python train.py --num_hidden_layers=10 --intermediate_size=192 --vocab_size=4371 --rope_theta=1020.0 --rope_fraction=0.5 --tie_word_embeddings=false --init_std_up=0.0706 --optimizer="muon_variant" --beta1=0.93 --decay_fraction=0.791 --train_tokens=122600000
Each number is 500 + 50 x the weight over its row's rms, rounded and kept within 0 to 999. Layers, rows and columns count from 0. Numbers have three digits each. The size before them is the row's rms in percent of the matrix's.

# layer 6 MLP down, 64x192, rms 0.174, rows 0-63, columns 96-191
099:549466549420504511542400592510566478510511418401477427453475411566491600506464516484487431554450442485483385472427450475529415508501565585534572494475467496486500498476490417449362532518442476462529537468473500483652495476479546505483494437549517498541436407553487430529461482400531497545
097:466501490534377483555527509558505545508457491480487460425510521518606408469560481557509482500517478558524439456421517468603484386502489521442485478486582534447481532455496536425562467463468504475427577531486486551377500488392475506493498559582585544455520451501479515492451493467600500573
101:514453455526503551522486661524483517496526519470556537432529559538422513369561480469520506458513489487400406484460481479485574481502488489357446559463494439635570505524515526521461492436504490483568536525466497451462502491490616503550505475499486483409535483516543465474492486541516506406
093:474484589482503466522492511570466641505549537448474577603541466483451463543536432519491523532458482604478505560512470466558439424510426508526489478503413558464449652494520520412569414498522518528499420407409508559451513509442458497514481548533550605581452536494579517581492508482486574492
106:470541449414438468500532643512518487515407495571528585476456514548496560579528463522446561485442570478466522534597593482596511503493540550571568509498581534526521563523545504492406515446534502534463393551455501492515492496488563506587505509453458544538526507432504491542480533469558569456
108:517450559435538440495498466480518511507563492579475568476456528412554498636464515586491510477515528522477540573506490553587477404499496524497474523492477409459480597523540521571371560490543511562515523542507505603509505496481519485465516574501491524600443541443457603503570512580540578452
160:526510520498448511475498475496515490504543472541497442448504461463513499485483468462435503641510491572517658529502583513535500537499522529559568476469567567432533532460496478567486484406469493504452539590452497504395498497610527502517495710439485478528537510515503490490522489508557485502
094:563491549487478636615464431482445580488482462572431541518441536434521505549428473577502551551546525392476574557498522492484484470498505524587504482570448511587458429549519443453489447434450527498525486640514499440560505488467570505478492531511424476592490516543467566519528504360479558449
083:533504484470432394490490546514574433512537485459462525517523458494460466529434592469450498554621444498591524405573484602503589441493500458529487522492525449444510498475602444544468434444555509522504477440459492501508516514549614496549494613549435587510512507465543424546531499511450476506
099:444426503464442463536437572512503520495523501518565533520567577520390532505445458471526402507498440410568419483526459438506407466507506449601502444507497606470452504422493514482536555562470500430454461382514504491580497499387510501540494536633504491516495423420503539510481501580478458515
099:516459515516519460518567457521426477493469530477476472393537627576522382515566483439539523423563517455590557572560591489544593470493467509532466446542507568541428525457508560582595544534454502511587617478517501542500497510537553494475503465586478560520489480655533526560561521494486497548
082:508483492521483547522524601478520482511436440509459521631537476444513500490481413487592434504545494506480483553504505548503532554503405410436445550583466416525541488489476425455582451576576499490548450389595515476568489528482546510504491432570464509604461493522526558442372515469487495547
099:460544507537576476503484519531473463489416418475461542495478541510500553566418459510426470457450456486616477558542533504532481512503444486493499461409522561487438472493464482491538435523531480457393474403512506556532497500514558507517482461565461486475528486355454548529627502433566444442
098:558520528546548447578527458483434582504455500506420495593564538448539586504459491505540446516515461547463544446588490476588495452497565501565545581417516671555501557564543553436552529530462513491462500460503494564507491495459563511484478575468518509523510477543549548560497494541359512442
096:509512409524484547437541506607462562515509546584534557465564526494483300513492519518523515567490537424460432509519529509550542479505499470547503493546476531546565475579532529511482452522521484540539395329524500565457505493462435504528507578540511478492563496437602384459526506476545529451
096:493519457512570442484424511479526406517496420558498489455441404530498586541539541516533572495321474568490512449450452476489547406502551523507503460361549426521397417477474472520512566476584503427489488490574494465532495493500424502529492460482538432453429511357492526540476483557433485571
092:398484439466533425503550442539474453501499487485449480469556543506428545441527403474494491453434522456466532399506537538485426481500462412487458437558500492443430452461458603539541514356429506486544438479510503441536497506438552498463498459513620442530475544499593447419428492547454495464
101:548511512524584447487514601532523489506519523577414567502536495615436526444541424487528520474505529550507569539495538563607536498500462483461494545445434449541526454431487407590456476453498505480456550396603502522427498494464481496480490436502494508426482490548544481573464491473566445523
093:500439450475592483549505533462530439491504450510446446430475542509432512562512469453537512513498540491502526446560545553486447490506509454441467587413601562544482483547493543614595543442566498508483542537512499486478501484572521494538496500532559469487482469608560588440470522528460484481
109:458455460526447553476451501475514467518469460410462547533562514462544477397540524419450452505470484439447460581440538469510564525498485503499476481416461565515478525438444487571544518513486488495523540419457498451575497495424516505560496448464544573501538471522485558475478488461440452532
104:473423433475506486544457544500444442493454477517433468492541427490431500433610462457564514339513497454475447404452485469404462495501452485473424494495479386508455456410513503424500506512529486485559469513474495466528497483501509508442500484449544433602514462533467489514474494500527474510
103:485440509503490556531504433426461525499415533524504443451434467418606561480425539437504436534483529481552539464505477514493442515497538413496578462490468355482542471485501449418510477479515493456497438479555496428362499524494583501467505425535386599485465548554466541425566515508477491456
092:524515569486434587373550410524537595494503519488409478418440472513556434512445385492449491549506485436486460477465379509419442507504529470516499485481468466513421421466417471478509551506574489506498552532416496531497496504511542497547491502514446450458425512417528522483486493504403544489
104:546487572402570422474542525518537533498591551505546536453487481539600436522446543407549559583420492546460468584476496487444512584509523545496468590482516560538520450539549538455438520412476489494490471506486497495491504512521545508568515499660456568513499560636476506621536503468462462576
108:535458487468617501470555454574464487518563578502507443594507440515502501539499483498521483602488541484530528583523442519475489548502507525500475451488476476495564542466551422508507486533561491513557450501522505531538504490602520501561498488610445571428471469461520531503545525535532532477
109:475447551480510361493458495405515536503506430459523502482478519566443526342391522502516522521432417445570487392442446434430557504496487479484558489527474593495638483482548462352500428503532517585440470404477501459490507478449528505487494424512444501417434484525531510535468504373448493539
106:499461481550515448454450503513454460503545483494524409398477533421534455446482487412543472451486523408502544431501441496532528456502593445485546595428543584459570509495404555510591604425588509462596497434531501471451498498507482495557500421531468511496458525455553497361465478488478544501
101:438475427461500458523417482482492507492447449477450519509509592558415461492569395428539475464508476590446534414551477456495350526502493514466514426497485426525482520522446453485408484470538500524523526463543492486490507491531555507519500489371562478512454495389435451341382508456377446467
085:461503488491601548555461450469480445500436465539486503416479397411478513471420552498555546484560393585463493487465463454604426451507482434458494401477509475479486585497416473546404462553503489432456530459469497559456510509430509516528486500423451454613449451569539564547538467411514427496
099:484499491468411544494500552582551551505529487535513524457466531624438404583584514569444558528424528508456562615605490488435505476504495529591524520531484493555565532603528446532467487509473501482492473550615513490435494523505521501503496599539489491456567531490515401501466489439500528482
091:477468494460474519462492515557507466505593520536567530472579416396571477551558393487552487477567434505462506513495421479537633514487451485559485479472470421448503527475513533598456491468511523479548522488431500479451501511431532505490503446545515547526493534503562467469426529522492399439
103:564482494496556480489455471457461524516509609448504480528561504431451366422523549496467531580421485466479451577482559533514419484497579522555478476520488569458506567556448487485491523460599491493520590578468502474544500509490464502461499611554470498617461536592543424528554489613432508582
107:568526480546522458510473496461500449506631464502587531579554492493491526485504524552482530516566572511484468496593555474543500502497464530566517583504477510392490544493555485627585462478534507559500479623460507603479497497507459501552489496515456553477460512555503478543531489475516554491
102:452410517419501491523551423444487480517451456536516419533494459519506586431576483511544474499526491442460493444499426417460431590503467441450455527538566402476537522467548491540456488506523523450429496465510488540522499492505472494490503546510499489521447515517507495472457498535497478361
093:486487484484435499517480453514485448515591503571428500520404463537466522546554392529424511519445473406423460412413443529533454495503559472471508526523449484435485541482512507556543433556488496366473483497514509407430506496487534500450502460512547454420520504576513509473474476448392457520
097:531476466475467514487534537496479472494451500475415442459508553549531430466386469452520509467534494442504534473465469401423478518500524459514511481512562449539533473422513519418494528543526490525464582523471503501473501507464578513422491482439518413508557491468447408442408497520589428536
101:489430526463506525473504412467565459498540508446555512592467411493456552486486428503401472465532425509491499461451490431501472519509475452396512500597453579470346533419437569448523587349432497478530473536501493516516503486515490504498501456434558414541478528413415549503468461500451453491
100:485555550496452430482473464543509519492538552534506510520483571513527434522467540465380440431507488533495390466528478462552586485496534502490438526527452569445442504543471488408487470477564501539541487513486491539521503494513449505611503534414583572443442517451474527410534488571462506425
099:485502576448465441415469509418472499487509451510437508595429505477472370507484532518491519487543498434443549520467520509525464598500500495563500494419528403502562500463503495427519531492540500456534437414447495426478497494502513507506511478529529366485396521526442514584439493573546442452
100:494474476493437477519547519467510554504455536463447529499418563601408445439495593523476418485490399616464482551485495536490565474500505452461491510453515524498537466472442451482497484494405488426504484524540489450436507485528428499484490491444439448572478518462557519482471471593609490482
104:536456472499494483483502512472496407494557559450538446439505485513446527415436453425530398425430422540384451445459532522514449398493481515493447467525425552528484501430497483459528561532464480478466484393534506455467500513485456502469504514542442467361465475461515511440455503450599488358
105:428590402521519504505454494461473440514545457499463501477422456411449488385602475444524450436438475435494525488497507493445432517501497443428449479570513432484556570436467485449425509590553491502526473420478503499500500508509463495439488454416415483541491499416465428457514491488479443442
101:491535385479483494534539491510527434520495471404468551575482618578573533564521527466459495524656543465467557501535578433572507599516499501511577556534479640555481575478448486524455495492507514512495493481551498568490501497515519493462505506541606508566497536528535517505579525531487551495
098:482496465559486655519611502570527593508547601465481571564483398428489500500547562469545514557557454465531477544471341546486458475509482497435549462448576472414648503509528523362506545516463512522473526440467492464478501492528449496524510487512462564438497497449484507509491485488438476446
111:546511512491494409507514483603482525490538471541494610517435481505531471512447500486427573592460447510498521566476497475495479511501544530528655506486538549473572559481546533518521519490484492458486497392490504505490505497418509495497492700469460488491477509472604455491503498505508527491
100:540456431448508636553536434509459518506553587522507515470453504459487437505522623533490536599565558618623513441526522532521439498499542531553491550492494567502570457563491537581473549558543493494526498563434500496547501513556513506492492468555529486536535567549413594496599536473491495619
091:506469418481551573497391468423519447507429519528462488483621456583447456476567509512476468530446534447538578508426552499503519458513475484458405531389563523425441526479544416566520444536468528522547484523671505512474503521522500496464496515498596438534480464583476435514396505458526496496
101:602469510446528667521509432550519500484364508560568548524462488529501596460480415366504498439453557478497511472513535537568501492497467537490454513465554568554483524495529543539562532480490490508551438499516504485478496492449512491487494430409460497517437455411516401455456486491478513603
094:480506437430386420500454543487473567507456498553398549513574489448545464541628450437507394534517474520398509512668449470502482391487475501619566460551489612550574467541503482474476517478552508557478496487430486470450501511354478501563505471469512517484453495454521485566512506572391484459
094:458525497494582533515491539514508502500474474568513569542476590499411524491513520488586527465468492556550532499475444502463492509508477421525543519450511602529554492502517507418517471585536498458555537441408494520510495490538453499504492611570435406573482476478554595485525483447469454571
105:625482429415452548577512494451504439499468544522471508573587624452528524526454414543489474531501546475449516516532629551621488473505557456486541544540429535483579604609507516434532467497586494506502553431508498559450501516499580494527508543444520556503488512504442615442410495559497541432
090:625545508512476480499455405604575487502538456517530510501441490527529513490521506524569460478446510507404511598514571503500520462507492550593501442443473541574475463547611515420488559586518516555474574594563500601517500493545639506473496525514500471539502512472620530564566503493460559489
103:531507489475481451490574422583557503485588536493455589468586579498559480488506508517381492585514544391540488598528456600482523545502543571594565484569506375482554517510501603509509479528506497551530482512523500528446504496570474499524516518525491528497532494424549422436468498575540550475
106:509447536578561463502456573482474509507555504552466503525516416538484475553509534503528445558582462516423651515585595452576463521493560493492511551435437614475455505573491537441503510541531505448503527538509501473471507491579459498559494457566591489462503464651475443544531504612405560435
091:521441484520518568533575428477534542510501583463490437536486492491628518463467489502512448530520565501455504519481426584601507503492547547510504520541496479523471500518461485701523505498619487491436502577501492511495498510609587506523510446557503533586532539562588492534472541499482532525
098:580454514561440606541408528541434398510476493545513473495595556507523523388460472455474486534504490441475487458617600532554542516506522574492503522460456521591496482521518495675502597423551501463486590575469498589444498512538546492494493540507568567558500486489466443524544487508392517476
091:515573599517570540469584437522573492515438452521568496490518492584494392598441528486549478536507514508523540508566492517525579571504541489436446491590524473510475443519519518554635591486628501531532605477501502528594498500538587510487508508437443537443538535377490432528523504508477580517
098:529436452518440577518516556557437518493523515415495490425489456481509560503534519505455541461586450496498509656471480505505526444498408516413515527444435581467495503474522554423532546490492505482537529449494499511406498491423427496469499515527406510441443457531509542443604495394561517449
100:512482460530509558613438517514495407498597559553530486419546560468431378592485503501486505422481502459511500460482449484516413367502488444492466548486468521494551541487529514400509450475409476481435454380498498478521495498495485504482495494546493510567503514503428510459400501539525460424
096:479485512520478553508499501479501537520426450599457578526538606487516645437485554490455568472460505606494661514475569515586552559503477495489520552503459454560529451565594529386447514503547502511524470559555494568449499508474518493493488538455469457422536555447481476458495522427379473468
100:560570448488475453518535459584558546510510490467498526623437489507453482545395530529419526585560505540502542626512376390430547515494501537517478611535603623443549493551476528461592552533507493545434556491557502416472499493498589484605501599582542466435468527475535506380517504505512590520
093:436561539569638482493494469566538482488510531472616526535551401513413520570405478527437510505503553340477487565516519581422522505505434576544515399596499460505562502456516506606550448510463492537541510516565506467562505503480503505551489553563530481583467491555527537494496515502490431593
096:459493593487508501465537535450466536510483468563533522571553495532547491567464508520493558515551516560567494577560574522520521499504495541468423480505567604471500428534423527529482446535548498533470480544551500441495492493541445502461495546478534410416507657472522515584501508495417522567
093:479507601469378462521435518494471377490504426522527457513512443495413484415451471483501447521536535496507536474547532427506429530499518529516535450449512644532554586569491464672491441495527494509535466461463494466630504502524510498473496467483526532505496511624511527581495496559502488469